config.toml
n_layer = 8
d_model = 256
n_head = 4
n_kv_head = 4
head_dim = 64
d_mlp = 1024
vocab_size = 512
activation = "gelu"
norm = "layernorm"
norm_place = "pre"
norm_eps = 1e-05
positions = "learned"
qk_norm = false
attn_scale = 0.125
bias = "none"
tie_embeddings = false
parallel_block = false
init = "trunc"
init_std_qkv = 0.0255
init_std_o = 0.0
init_std_up = 0.0255
init_std_down = 0.0
init_mimetic = 0.7
optimizer = "soap_variant"
lr = 0.00507
beta1 = 0.95
beta2 = 0.98
weight_decay = 0.11
lr_head = 0.0105
grad_clip = 1.0
warmup_steps = 200
schedule = "wsd"
decay_fraction = 0.875
decay_shape = "linear"
final_lr_fraction = 0.0
batch_tokens = 131072
seq_len = 128
doc_mask = true
train_tokens = 457200000
steps = 3489
dataset = "wikipedia_en"
Each number is 128 + 32 x the weight over its row's rms, rounded and kept within 0 to 255. Layers, rows and columns count from 0. The size above them is the row's rms in percent of the matrix's.

# layer 3 attention output (transposed), 256x256, rms 0.117, rows 175-191, columns 0-127
size [104 113 108 124 104 106 117 108 108 110 106 118 106  99 103 109 106]
[[113 122 130 122  75 165 177 141  80 184 125 113 157  87 138  89 162 175 110 173  80 118 124 168 200 113 103  85 120 173 158 151  91 152 160 113 125  78 168 196 127  64 121 136 104  99 119 127 131 122  75 104 110 111 126 108 106  66  98 177 127 127 126 148 152 159 114 159  83 143 105 126 137 147 118 153 130 146  83 155 144 138 154 133 119 130 164 158 119 147 148 123 149 131  95 141 107 209  64 190 115 104  53 170  89 142  78 173 137 126 139 121 125  94 117 166 165 127 117 166 214 139 160 135  53 160 124 151]
 [110 101 149 158 121 160 126 128 118 153 178 126 212 139 120 139 200 170 154 196 138 140 164 121 126  96  78 173 161 138 145 110 147 127 162 107  70 161  52 136 135 119 109 185 149 112 139 127 117 168 156 109 121  65 154 128 156 176  61  91  85 143 166 134  81  69 133  78 132 165 107 102 160 126 136 100 139 126 186 140 109  99 118 170 199 121 122 119  67 152 162  97 104 113  77 112  70 143 150 103  87 160 143 145  95 163 110 117 135 111 140 109  83 102 164 151 137 123 160 118  90 155 120 173  93 191 102 105]
 [ 87 137 181 102 127  32 134 164 104 162  96  65 127 131 124 123 132 135 128  53 121 126 128 159  92 174  94 132 105 160  53  91 112 112 154 117 145 103 134 100 175 107 155 204 165 141  75 155 106 116 178 175  90 141 151 111 112 146  72 156 141 105 130 174 158 162 124 144 125  91 126 176 103 140 141 107 114  98 123 173  91 171 101 143 179 153 137  95 136 124 135 101 141 158 158 132 132 142 125 140 224 132 140 151 101 148  85 129 201 101 139 123 111 152 145 129 149 175  93 142 133  74  67  92 136 129 133  96]
 [147  96 129 117 130 143  86  64 108 174 134 169 165 156 166 140 144 146 113 150 122 173 123 171 146 187  79 117 132 137 210 191  93 148 148 100 145  85  97 180 114 141  79 168 153 123 135 114 165 122 101 138  73 156 171 118 164 137 153 197 101 161 170 102 121  72 151 148 120 101 164  57 182  78 112  75 197 113 150 119 161  89 109 134 136 102 180  92 121 165  93 146  88  83 127 120 131 131  77  82  64 143 148 174 146 127 182  99  80 137 115 111 153 167 150 169 181  97 185 152 144 165  99 120 124 182  81 110]
 [146 126 122 181 114 190 150 152 118 100  91 137 132 136 146 145  84 123 124 209 136  71  80  70 174 141 141  95 117 154  83 121 169 158 126 111 166 108 167 101  72 117 128 114 148 113  56  91 182 163 153 152 181  75 117 144 128 149 145  89 115 168  68 122 118 121  61 143 112 136 144 157 153 161 142 144 123 131 149 136  76 121 119 119 150 104 165 125 130 110  77  69 152 108 153  99 119 135  99 166 139 140 145 197 159 141  87 147 188 153 188 143  96 131 178 101 164 118 123 108 119 168 154 113 112  91  91 175]
 [137 156  85 133  92 103 152 165 157  98 127  86 125 134 118 159 127 105 107 124  78 102 149 152 131 135 105 194 153 104  76 202 121 148 135 154 138  72 162 122 125 125 102 180 149 118 177 134  99 145 136 108 120 119  75 177 167 131  67 109 123 167  83 159 134 148 134 144 113 103  92 131 122  63 119  84 135 157  57 210 115 188 137 122 108 123 117 126 143  70 118  84 158 154 105 123 126 128 138 118 105 163 189 154 120 154 112 108 134 227 120 127 129 145 141  68 127 171 123  73  99 124 139 132 139 150 120 165]
 [112 173 122 123 168 140 142 130 153  90 170 142  65 169 122 113 117  91 122 177 129 148 126  85 110 138  97 124 141 106  83 156 168 100 159 158 143  57 120 140 100  73 152 112 125  93 167 176 132 137 156 107 143  70 143 104 130 131 180 146 141 151 169 114  75 164 164 109 142  84  99 113 131 124 107 105 143 177 152  78 207 127 104 112 121 101 141 122 175 129  81 132 151 127 126 105 108 136  93 109 119 120 107 146 180 126 131  74 118 194  81 112 188 115 121 141  98 112 138 117 144  98 120 145 127 129 125  90]
 [ 88 164 125 138 150 148 120 151 138 180 144 159  34 151  70 154 193 174 164  71 137 103 163  89  94  82 136 153 167 132  83 150 126 106 126 169 109 194 123 128 174  88 128 133 128 161  97 137 119  98 126 120  83 108  50 124 150 147 197 142 127  99 101 141 150 131 112 224 137 198 138 162 128 119 156 178 130 105 136 147 170 116 108 114 113 162 130 159 146 196 150 125 173 148 118 167  93 150 106  96  84 137 166 101 135 106 130 109 118  81 131 153 107  81  99 146 107  80 125 152 125 162 126 160 185 154 120  60]
 [127 184 139 199 133  85 153 152 125  95  86 119 165 156 141 156  99 140 129 118 155 106 109 119 176 148 114 131 203 115 142 170 119 178  55 111 173 127 106 184 147 162  86 123  74 104 121 114 149 122 135 209 103 200 101 143 114 154 131 121 120 114 118 101 183 140 107 117 156 110 179 113  86 174 141 149  98 201 111 199 159  91 112 167 138 176 113 135 138  90 102 119 154 102 114 149  97 133 140  93 154 156 133 117 135 136 117 161 200 124 211 120 105 136 127 164 130 147 163 112 156 102 137  77 145 141 131 240]
 [129 138 155 133  90 161 195 212 159 101 127  59 141  52  96  85 160  86 131 132 138 126 158 113 123 138  41 142 161  89 106 156 123 141 133 114 125 142 133 156 115  97 130 155 139 132 152 127 167 149  66  95 113  69 151 151 160  86 162  80  97 155 166 127 125  70 149 114 162  81 166 134 114 182 158  81 127 124  90 181  74 133 101 146 155 211 111  76 119 140 116  74 120 100 178 176 101 145  84 149 179 144 120  76 136 128 143 108 151 134  51 121  90 129 198 196 134  88 138 171 134 104 184 134 136 114 125 153]
 [120 105 195  98 100 105 172 148 103 110 122 160  64 152 113 102 103 117  86 104  94 111 124  93 115 150 140 185 179  84 132  50 105 148 115 152 143 118  88 127 152  93 171 132 146  95 100  95 143 124 136  52 195  87 119 182 151 120  80  70  93 175 143 113 184 195  69 170 138 132 146 213 138 124 137 130 141 137 169 203  87  62 144 117 152 103 151 161 132 144 135 116 106 131 128  75 113 147 160 135 119 130 117  78 118 137 156 151 159 150 186 137 119 142 143 126 146 139 140 145  79 144 159  58 111 140 132 127]
 [160 109 118 129 113  54 195  94 116  86 124 114  86  77 150 187 127 141 133 102  92 136 154 100 109 114  91 135  52 161  78 154 124 121 104 114 141 166 134 109 107  94  96 130 119 102  96 112 127  77 159 130 165  78 111 115  72  94 127 156 104 108 127 127 119  92 130  86 100 146 191 139 116  97 167 136 120 149  79 161 191 152 142 150 142 125 158 149 129 121 140  64 116  76 124 104  57  54  90 120 129 137  96  64  65 180 102 128 122 129 154 123  84 126 134 101 163 136 126 135 159 138  88  98 191 111  97  97]
 [ 87 167 116  60 131  99 155 130  94  98 183 161  94  94 146 104  88  93 113  60 106 120  94  73 150 111 153 120 162 190  37 102 117  64 116 128 145  83 135  98 131 180 156  63  92 113 113 122 181  77 142 106 164 132 125 125 146 124  67  96 183  67 129 167 188 135 142 157 128 195  97 105  54 123 109 143 102 160 127 108  84 104 142 105 131 104 116  86 116  67 130 131 149 143 146 161 119 106 138 192 161 160 150 132 131  72 167 143 109 144 151 164 168 100 144 109 172 149 169 152 117 136 118 126 117 152  95  92]
 [ 76 180 148  94 104 142 201  97 119 159 138 169  98  37 132 155 122 139  59 137 128 155  71 133  94  86 169 112 134  71 171  77 144 113 154 161 129 101 174 127 150 161 134 136 131 196 107 129 174 183 161 184 101  85  96  80 149 173 120  71 145 154 125 158  70  95 169 106 149 108 121  84 106 119 135  92 170 118 149 137  88 149 106 132 136  96 161  71 138 161 132 125 133 182 120 118 145 174  75 161 143 134  92 119 129 162 125 115 125  58 106 116 156 111 143 171 240 197  98 156 148 144 148 139 143 135 149 111]
 [ 92 153 130 104 158  92 124 228 143 133 149 112 103  71 112 140 123 130 125  88  66 117 180 131 111 183 118  84  96 156 173 138 104 117 176 143 180 147 148 140 141 135 143 128 145 107 176 151 150 105 122 185  50  74 160 114 141 156 208 140 108  83 191 147  63 113 132  66 102 141 131 166 111 124 121 158 104  94 124 132 131 154 126  86 107 111 159 136  58 128 108 157 168  76 133 185 125 123 113 131 114 139 153 119 104  97 192 110 124 125 151 125  73 119 150 101 137  86 182  66  87 132 145 119 116  95 164  99]
 [117 117 109 106 123 118 152 135 128 152  77 150 125 109 111 210 191 134 166 128  88 137  89 135 149 192  93 124 110 139 122  81 179 114 113  98 147 125 118 118  85 148 189 108 114 123 120 137 118 125 117 121 133 164  81  73 111 138 179  35 138 146 160 113 105 120 113 114 140 133  92 157 183 176  77 116 156 143  69  71  87 124  94 130 115  69 142 146 134 171 134 116  76 104 144 125 151 168 125 128  99 167 136 102 138 181 134 126  98 160 148 122 115 105 120 167 162 108  83 172 105 204 110 153  43 185  81 127]
 [107 134  57 150 121 154 171  93 166 109 115 164 115 128 158  95  48 127 117 170 127 101 117  86 119 122 147 139 113  42  93 135 130 149 138  87 145 113 129 149  94 138 142 158 108 142 122 150 101 103 105 166 118 116 110 175 155 139  82 154 131  87 130 148 135 100 111 160 143 152 129  95  72 115 168 112  74 158 118 128  91 122 188  88 146 123 113 166 113 141 123 123 163 180 114 130 149 118 162 138 148 192  92 116 125  88 100 134  74 115 178 114  94  54 146 113 126 138 172 156 111 168 137  91 138 123 118 107]]
# layer 3 attention value, 256x256, rms 0.13, rows 176-191, columns 0-127
size [104 102 109 101  97 110  95  93  97  93 116  96  93  99 106 101]
[[ 85 148 114 114 191 155 125 129 130 119  85 190  89 161 136 131 159  89 116 152 108  88  97 117 144 101 120 115  54 138 158 132 152 157  99 191 151 176 159 177 127 129 144 143 183 169 112 133 156 163  87 137 101 154 110 125 101 100 146 177 202  89 145 114 152 101  90 100 114 185 110 169 138 106 131 107 100 160 151 120 101 109 139  69  77  77 161 172 132 132  69 116 102 137 135 109 170 145 120 113 104  61 151 120 150 134 178 113 129 145 165 111 145 140 144 123  94 105 169  90  67 133 104 119 107 113 126 123]
 [ 97  86 149 162 104 145 145 136 104 129 159 107  96 153  85  90 129 138 149 129 166 106 122 123 151  96 172  95 144  44 159 161 147 117 127 132 135  92 136 173 117 150 114 107 128  92 163 120  90 148 140 117 119  75 138 136 102  83  88 132 154 161 150 104 103 152 111 145 187 157 112 178 105 121  55 102  69 154 158 142 151 117 103 128  90 152 116 109 161 193  88 128 117  94 150 151 161 147  62  98  99 133 159 163 158 151 121 130 151 106 104  90 167 141 132 124 141 157 144 111 137 123 103 131 161 140 127 158]
 [140 123 105 152  73  77 108 175  96 115 115 158 118 175 131 144 152 106  90 111  88 110 155 135  80  84 130 157 148 160  93 110 133 101 200 138 124 151 100 138 157 140 184 112  66 175 141 112  94 147 182 136 162  90 149 132  95 102 159 127 155 118 122 125 124 110 115  92  41 144 165 169 109 162 117 150 142 127  83 108  83 112 155  84  88 127 154  97 102 108 139  94 127 135 119 202 163 148 173 115  56 148  98 105 130 142 124 119 168 142 104 108 107 118 120 107  72 120 103 131 118  65 126 121 123 187 132 132]
 [ 90 173  81 132 169 125 144 185  93 118 144 103 135 157 155  95 133 114 125  67  79 161 170 117  93 103 169 152 146 122 110 133 145 118 184 145  77  69 178  91  98 120 109 139 168 105 127 139 142 117  53 172  96 141 104  98 199 132 114 111 121 155 106 145 114 135 153 166 142 138 144  91 114  92 112 105 128 182 151 116 100 162 122 132 124 131  83 127 165 132 123 117 117 182 110 129 159 137 119 106 105  99  68 157  76  74 156 141  97 101 117 179  81  76  89 153 136 126 165 163 141  90 101 156  98 208 140 152]
 [117 105 128 165 149 125  42  88 121 190 124 165 133 181 139 118 160 143 143 137 143 144 102 118 164  95 146 117  84 167 115 116 127 158 117 119 151 127 130  96 115 154 124  80 111 134 111 122 158 133 107  94 110 128 107 145 116  64 186 137 120  97 137 147 133 133 149 119 117  59 117 163 158 149 110 193 124 132 127 107  93 116  97 139 113 165 141 124 116 165  68 142  97 130  79 133 137  91 106 160 114  92  99 124 111 105  89 178 100 136 145 130 172 164  91 164 131  73 152 178 137 141 128 109 160  98 137 154]
 [109 124 167 105 116 131 135 127 108 149 132 112 147 127 109 122 128 207 108 150 147 175 176 164 110 117 112 124 139  76 169  86 188  78 139  64 224 156 127  95 128 121 100 138 125 179 117 138 148  90 127 114 136 119 166 150 101  79  93 130 111 144 140 120 165 148 140 142  78 137 211 156 131 108 106 142 175 153 103  73 141  94 115 137 154 147 115 127 124  72 179 101 149 114 108 130 117 115  84 109 163 118 160  98  61 113 145 167 154 133 162  83 124  78 150 104 104 118  85 154 162 107 130 175 138  96 155 134]
 [161 178  73 108 170  94 123 163 106 182  90 164 125 133 160 172 103 131 104 157 100 134 183 139 165 129  98  72  44 133 154 104 137 159  66 132 102 130  58 132 186 108 111 142  99 109 176 130 141 212  98 118  97  93 140 109  85 136 131 100  89 142 108  85  99  91 125  67 103  89 114 107 145 155 147  98 136 123 110  71 147 136 145 157 107 131 139 112 103 106 130 172 129  77  89  85 148 126 170  65 173 161 145 150 180 113  73 101 120 148  72 119 185 122 139 101 132 161 145 176 146 153 131 110  78 129 138 181]
 [128  97  64 123 112  81 114 140 185 121 189  87 105 104 135 100 153  95 134 134 170 127 122  59 112 142 142 129  95 137 147 143 169  91 125 102 143  64 122  73  96 112 134 126 164  81 136  80 139 138 186  29 127 170 115 159 111 122 181 118 147 221 102 129 118 143 118  89 142 178 139  60 109 164 155 130 115  72 155 135 116 122  91 155 127 122  85 152 140 127 120 127  28  84 147  80 119 113 183 157 110 127 197 115  74 110 103 155 108 103 170  97 129 182 174 130 123  91 150 122 116 104 156 150 113 116 107  91]
 [153 116 138 108 141 111  94  76 154  91 155 130 102 150 150 147 127 126 139 145 101 124 168 127 146  91  94 125 117 135 179 155 147 129 186 158 122 136 180  73 121  75 100 108 154 160  84 142 145 124 123 110 111 149  86  79 137 151 151 153  73 162 107  72 150 130 135  48 125 179 138 148 118  81 114 129 155 159 139  97 167 118  69 100 144  93 173  68 160 101 131 152  56 101 142  86 120 128 140 135 145 184  80 187 224  54 138  83 160 139 129 165 109 127 179  76 181 166 140 121 141  84 173 115 149  89  81  77]
 [159  64 132 171 188 151 158 113 113 168 145  61 166 143 114 111 127 131 109 150 133 215 136 146 137 132 123 112 103 145  57 156 197 148  84 129 125 109 127 120  79 154 105 130 108 166 199 145 104  59  98 138  74 206  51 101  79  91 131 141 115 140 114  83 146  94 175 127 140 163 125 134 215 131 103 180 106 115 132 160 149 113 115 154  92 143 137 123  92 156 122  89 121 152 126 138 127 194 119 135 122 100  97 183  89 119 148 104  58 158 129 152 126 171  81 135  87 125  84 128 117  89 141 183  85 130 108  98]
 [137 155  66 157  54 121 122 108 110 107 154 138 121 159 151 144 166 100 137 151  88 235 122 126 160 137 119  68 165 125 145 160 147 120 164 159 190  63 198 111 180 107 134 152 125 166 109  85 132 101 109 133  54 130 142 123 148 122  75 127 139 155 113 103  83 113  42 138 137 159 181 141 121 133  52 145  70  78 121  87 184 117  99 138  84 176 124 159 118 130 173 123 138 146 115 141 149 145 113  92 127 181 148 111 119 132 128 106 193 114 109 104 130 138  90  69 171 125 155 140 202 144 114 127 114 109 150 117]
 [ 89 137 132  93  92 142 115 104 127 163  63 132 174 122 111 119 154  81 162 118 106  95 111 123 102 107 109 181 119 125 165 172 119 241 154 152 182 176 179  96 160 103 120 154 144  93 219 119 121  85 151 165  76 147 161 153 121 123  96 144  82 155 155 107  84  97 127 142 195 125 138 158 131 137 162 102 145 179  83 159 113 128 152 130 193  78 152 119  98 211 103 154 110  70 105  98 122 141 135  78 134 108 160 169  69 128  92 116 149  96 213  69 133 107 156  95 143 135 131 159 107 117 155 132 149 124 161 157]
 [141  84 106 165 149  63  64 130 156 105  92 116 202 200  70 109 109  74 136 170 142  25 181  79 108 127  97 171 113 102 135 108 151 158 159 133 107 178 130 110  72  99 116 123 158 112 137 113 100  64 157 121 173 161 183 120 179 105  89 186 113 146 120 171 125 116 134 120 129 127  78 144 146 157 162  82 138 187 123 107 154 147 175 106  85 110 121 149 160 108  80  64 102 130  98 135 149 102 149 104 148 115 115 175 145 150 170  81 111 110 151 119 118  92 105 173 130 146  77 116  98  87  93 144 133 142 170  63]
 [143 113 148 110  63 130 157 132 117 177 128 132 124  93 164 118  94 150 124  73 112 108  99 111 103 144 121 128 144 117 111 222  59 131 170 159  64 163 119 128 198 171 178 121 138 117 127 164 126  90 100 109 119 137 123 155 139 130  54 126 153 153 129 115 169 141  46  89 133 123 119 139 125 108 144 106 119 147 168 153 147 137  87 112 121 141  63 125 153 183 110 139 124 108 107 164 123 170 160  84 156 119 110  88 165 180  63  93 165 165 185  67 138 144 141  75 113 209 101 160 135 148 118 108 106 173 121 154]
 [143 112 117 140 153 103 128 163 188 160 100 160 154  87  66 139  76 108 112 197 123  95 119 182 133 124 126 108 152 206  74 180 168 115 125 102 105 126 124 120 119  75  67 138 130 126 141  82  94 109  75 167  80  93 135 146 202 131 111 150 121  80 102  84 123 141 122 177 135 186 192 140  89 133  62  97 154 148 110  98 146 138 221  90 146 196 106 114 130 109 106 140 160 110 185  79 106 131 109 119 157  78 178 104 127 131 110 105 130 136  97 121 159 118 105 104 159 143 143 126  96 122 104 119 157  51 181 170]
 [120  87 125 113 110  80 133 143 111  88 118 107 111 126 126 143 186 129 155 111 147 147  97 104 161 102  88 117 146 137 118 186 106 125 168 102 134 133  74  93  78 167  75 135 147 100 127  83 186 126 138  87 161  92 105 147 143 158 124 109 124 171 120  75 156 109 150  89 139 103 151 135 159 158  95 157 158  96 161 121 108 149 115 168 165 124  89 122 180 155 115  58 108 108 113 185 160  75  83 153 155  59 154 139 109 183 195 123 189 136  50 118 146 110 129 149  91 109 138 126 152 160 167 139 160 147 123 127]]
# layer 3 attention query, 256x256, rms 0.138, rows 192-202, columns 0-127
size [102 107  85  85  92  94  92  92  90  91  94]
[[ 82 134 187 101 121 166 122 233 155 149 105 117 139 133 111  82 134 129 116 177 165 114 100 102 108 142  83 131  98  66 106 102 112 154 123 112 132 134 100 130 108 103 189 153 164 121 163 160  87 180  79 135 109 127 175 136 126 148 107 146 123 222 160 123 141  92 123 189 110 109 142 181 117 164 152 166 185 119 131 113 146 173 118 127  80  99 114  98 158 113  95  94 171 127 126 137 128 155  67 155 176 111 125 107 124 166 140 101  97 138  95 142 152  99 103 176 100 126 134 118 145 122  60 110 153 151  53 131]
 [152 133 125 156 115 102 147 154  88  70 155 148  89 144 143  92  93 128 171 128 108 106 178 138 101 168 145 129 147 111 132 169  89 131 107 106 115 166  94 157 136 100 130  73 129 138 136 139 191  61  99 193  88 145 146 117 168 105 150 116 132 102 148 148 124 132 147  78 123 125  89  90 198 163 102  69 122 139 111 108 147 119 132 143 164 107  96  89 113 228 132 144 111  97 157 155  97 136 117 211  53 111 200  77 174 118 155 163 109 133  88  85  60 150 113 115 162 112 123 105  67 161 103 122 135 123 123  54]
 [105 147 173 127  75 126 146 194 102 140 106 194 139 106 112 146 161 122 112 134 137 173 129  92 159  89  50 100 140 206 131 204  96 124 129 144 141 126 134 103  68 140 121 188 137 129 113 121 105  96 120 128 143 183 131 147 113 100 183 147  94  74 131 116 139 118 189 155  29  74 187 161 149 154 143 153 106 151  97 116 142 131 110 103  86 163 121 130 141 112 154 113 138 154 192 136 118  96  99  99 147 141 108  82 108 160  48 118 182 180 162 125 149 105 105 135 134  67 107 117 112 143  89 185  97 131  69 161]
 [128 194 202 124  82 137 101 108 158 147  88 141 146  96 137 146 120 129 104 189  88  82 157 142  72  83 117 109 117 115 182 150 168 132 135 138 129 140  96 124 129 133  95 111 140  83 142  78 182 137 104 105  95 112 169 104 132 155 169 159 114 126 112  96 183 182 110 137 157 157 188  90 170  51  83  72 180 139 101 124 121 147  94 150 132 154 136 139 127 120  94 148 152 154 136 138 123 116 157  60  95 129 106  73 153  92 107 184 144 154 132 153 140 128 149 132  89 152 171 159 114 151 161 164 134 161 136 157]
 [134 139 146 147 193 134 103 125 118 126 118 116  89  89  46 206 115  93 129 101 128 131 170 147 163 123  99  86 137 123  77  60  82 151 161 129 145 157 159 118 124 158  89 127 146  92 124 103 156  87 162 165  86 180 133 169 112 127 154 125 138 148 144  98 105  85 111 140 133 136 155 108 100 118 134 154 134 142 158 105  92 154 107 179 205 176 154  98  88 125  69 156 129  61 135 140 142 124 110  72  91 164 137 116 119 191 142  89 126 128  97 147 158 188 172 103 156  88 126  74 145 186 145 122 122 112 129 168]
 [ 90 108 132 111 131 221 110 106 110  99 124 102 102  45 126 136 132 105 197 118 113 170 141 158  75  70 104 113 143 115 148 120 120 135  88 107 134 184 149  66 141 123 147 142 158 132  27 136  52 136 134 105  67 107 128  97 144 153 135 163 134 122  79 119  88 157 149 104 152 102  87  97 120 187 149 160 107  95 103 134  90 158 108 108 107 149 105 123 108 161 147  97 163 132 156 133 142 125  91 107 142 127 108 124 185 178  61 137 141 156 131 193 111 199 130  91  87 129 147 102 130  96 118 145 130 127 139 126]
 [111  55 184 175  85 110  75 172 132  76 133  87 157 108 117  94  92 130 105 166 114  87 125 140 111 145 141 129 101  81  71 142 126 102 183 121 126 101 145 149 133 163  61 121 139  96 103 177 192 108 185  95  67 151 165 174  88  83 169 195 131 163  85 155 156 125  60 130 101 165 153 131 128 146 137 127  98 154 138 135 137 180 193  67 139 154  73 118 110  69 141 160 125 149 150 121 108 128 153 122 167  90 152 117 127 124 127  66 143 122 147 135 108 125 155 146 107 106 139  77 133 128 133 112 107 143 101 114]
 [151 130 153 149 136 175  83  79 167  96 108 122 180 113 140 174 164 121 176 207 116 125  65 104 144 120 182  65 122 105 116  76 182 125  99  67 133 147 121 101 123 168 147 112 189 118  66 154 124 157 133 123 125 131  88 141 106 130 137 124 109 121 119 117  97 155 139 160 166 135 101 152  95 118  95 131 167 124 169 104 131 125 126 138 173 126 128  99 118  72 148 131 153 170 191 124 167 143 116 163 111  96 129  89 126  96 115  89  71  66  76 146 125 157 122 159 152 213  92 145  81 152 176 132 113 141 135 109]
 [141 139 123  86 149 116  96 130 110 205 126 131  47 122 133 105 157 131 144 156 169 109  98 115 128 145 132 122 123 110  58 153 198 115 113 144 117 164 149  77 168  80 152 110 145 149 139 145 161  92 150 104  74 130 175 199 135 137 101  57  93 215 134 108  98 137 104 142 136 136 100 172 129 128 123 144 210 154 158  69 154 152 109 163 124 163 119 121 139 101 139 180 106 142 149  78 145 181 105 143 103  61 175 176 118 110 118 103 149 159 146 183 125 161 106 103  84 131 134 111 116 143 145 149 159 141 133  86]
 [ 85 109 173  92 114 130 109 137 119  98 162  92  93  95 105 114 109 150 167 136  90 133 141  88 147 164 186 108  72  61 146 151 161 106 130 128 154  97 111 106 128 134 172 189 118 127 129 163  64 142 124 132 104 122 129 117 120 170  31 140 128 113  99 138 150 197 178 152 117 124 162 151 123 151 142 165 106 179 126 122 137  80  88  93 113 127 120 173 126  72 124 178 187  97 209 138 128 148 167 164  83 121 145 124 152 146 151 110 136 216 111 163 158 183 126  86 106 155 122 141 164 105 132 122 148 169  52  86]
 [178 131 124  97 115 120 116 145 125  49 120 120 127 130 198  80 116  99 118 130  52 110 137 194 143 120 167 163 153  93 100 163 101 123 129 201 116 110 105 130 128 175 104 113 104 148  85 128  77  71 113 148  75 127 144 141 124 162 119 180 118 157 127 149 128 144 143 207 149 147 105 116 158 109 124  93 126 137 170 118 188 116 128 161 119  87 125 122 135 133 127 106 169  94 126 124 150 140  96 134  94 146 140 139 140 127 152  85 107  93  88 104 132 106 138 112 184  71 102 137 169 118 117 122 130 137 117 142]]
# layer 3 attention key, 256x256, rms 0.141, rows 192-201, columns 0-127
size [ 88  89  84  82  90  89  92  93  90  90]
[[ 84  60 127 129 125 142 141 152  92 151 117 135 117 149 118 140 116  84 110 125 200 168 127  84 122 154 118 120 186  86 216 109 140 168  66  95 120  99 104 156 123 140  87 168 139 146 162 139  55 132 127 132  99 181  72 135 122 128 104 162 136  86 127 139 143 118 175 148  69 147 105 118 101 130  76 125 140 100  97  74 140  86 121 188  78 112 109 157 176 142 125  99 119  88 107 110 125 123 134 183 140 142 122 158 184 148 100 125 135 177  65 148  87 122 114 140 125 135  40 128 127 103 112  95  76  70  47  89]
 [151 129 121 133 138 146  92 182  90  98 112 154 135 137 157  87 112 135 152 179 128 108 104 154 117 162 105 113 145  91  86 116  94 102 124 126 132 177 136 110 105 144  86  82 118  87  88  89  51 125 188 122  78 104 189 170  62  44 100 167  98 148  71 121 146  98 117  65 107 194 191  76 145 146  81 137 137 120 116 177 125 119 127 147 146 161 138 109 133  93 151 131 161 136 145 143 132 103 114 138 135 147 153 112 162 119 143 131 185 123 126 112 170  95 108  88 162  75 154 158 181 138 156 133 124 157  97 152]
 [140 125  99  95 159 146 142 115 158  79 117 105 111 147 162 117 126 139 153 119  97  92 111 118 119 164 107 163 121 106 191 111 157 126 203  94 153 117 101 160 153 138 182 132 177 143 105 126 107 157 133 110 102 102  74 128 160 101  67 165 123 131 128 136 136 150  76 121 133 121 138 125 143 107 111 142 149 169 176 157 119  80 116 139 158  84  68 122  94 108 132  76 119 103 123 113 108 149  90 146 102 120 107 153 123  96 126 105 108 152  93 142  86 104 131  82 168  86  81 174 107 143 145 134 135 173 140  88]
 [ 85 155  87 102 131 139 171 164 110 144 121 105 112 154 123 159 120 151 107 109 137 127 129 145 119  71  88 146  87 130 137 146 110  52  63  98 106 125  73 102 110 132 116  82  87 116  90 148  84 137 164  93 141 158 149 132 146 122  81 102 122 136 112 150 111  93 128 137 154 145  97 136  66 196 149 158  34  71 133 133  64 172 122 145  76 134  80 140 129 121 154 141 132 109  96  98 108 138  81 140  97 158 137 122 160  90 181 104 116 170 163 128  97 100  93 109 129  95 132 110 138 131 116 116 142 103 124 182]
 [ 76 126 164 127 110 132 127 137 165 107 116 142 169 145 103 192 176 104 180 133  93  98  72 116  75 145 144 117 153  86  99  91  75  52 147 168  72 163 174 140 123  94 152 145 105 180  97 154 104 114 149 157  88  91 125 100 127 169 181 103 111 183 126 117 118 140 177 111 185 142 118 135 115 166 120  95  95 193 138 118 145 195 118 175 180 111 130  86 140 198 161 145 125 114 105  46  60 149  85 146 148 156 178  74 160  98 125  92 121 124  99 139 123 109 121 164 157  96 118 144 112 170 137 102 123 152  71  86]
 [121  69 132 134 145 133 145  80  89 164 118 145 165  56 104 129 181  84  63 153  82  90 137  97 138  66 121 123 174 110 127 102  75 105 127 151 161 145 168 117  77  85 128 170 109 117 187 137  40 159 123 117 139 187 163 117  91 128  64 152 126  89 131  57 130  89  76 141 121 103  88 104 156 151 147  93 215 127  98 159 134  88  75 144 129  84 110 152  83 172  94  86 123   1  98 138 141 149 109 108 124 144 136  81 154 123 108 125 125 119 162 117 139 158 120 173 122 117 106 163 150 120 163 130 146 121 121 161]
 [130 127 130 109 141 136 149 149 179 130 100 143 137 146  52 182 138  97 157 184 150 104 199 102 187 144 146  84  86  92  96 171 160 189 112  78  90  89  86 143 122 142 158  95 146 105 154 164 179 152 171 152 137 130 159  88 155 106 149 107 135 135 167 153 115 102  74  81 106 184 126 133  98  70 135 131 183 128 126 175 110 156 168 167 106 182 140 127 122  93 161 123 118  92 178 119  97 154 120 105 149  98  66  88 143 123  98 133 143  75  93 162 150 146 100 176 183 117 113 181  41 149 158 124 105 151 120 120]
 [151 174 131 107 103 137 100 147 125 129 148 144 108  54 105 126  31 163 109 181 123 116 125 109 207 143 118 142 151 104  97 187 170 112 104 106  54 133 158  73 169 149 110 103  82 126 142  66 113 136 187 164 182 110 113 127 179 128 134 168 124 113 152 112 138 163 149 115 146 101 121 137 116 151 150  61  93 132 130 150 117 122 157 154 116 131 123 107  77 144  85 121  83 152  97  95 181 148  58 130 129 167 169 111 137  56 105 102 158 134 180 118 130  58 177 159  44 125 142 130 130 128 178 149 107 143 136 174]
 [142 143 127 146 146 169 137 179 108 133 167 162  83 165  99  67 175 127 179 104 137  40 165  96 120  96 106 135 148 133 114  80 102  73 128 144 139 137 212 121 142 115 111 125 179 112 101 107 108 144 113  66 157 152 155 186  68 122 171  70  77 142 105 169 180 160 142 126 120 145  95 117 184  86 160 207  37 119 127 149 116 127 185 165 151 101 146  81 131 172 105 118  73 131 131 146 128 149 109 131 157  86 123 178 100 142  85 101  83 114  89  88  80 109 115 160 118 109 178 112 146 106 114 112  95 163  83 137]
 [137 153 124  73 164 110 162  91 126 136 178 129 155 161 182  88 104 183 129 115 108  88  88 139  92 124 103 127 120 168 115 122 144 156 188 103 185 139 144 161 134 110 143 109  97  74 142 169 140 163 106  92 128 137 173  49 133 138  83 173 105  97 130 150 154  54 116 144  99 118  79 109  81 184 121 132 108 118 116 102 175 152 111 211 142  80 124 114 106 143  59  93 145  81 154 148  99 125 106  43 130  93 113 127 169 103 154 179  80 156 138  99 142  83  86 143 125  70 139 118  93 104  97 141 116 144 171  55]]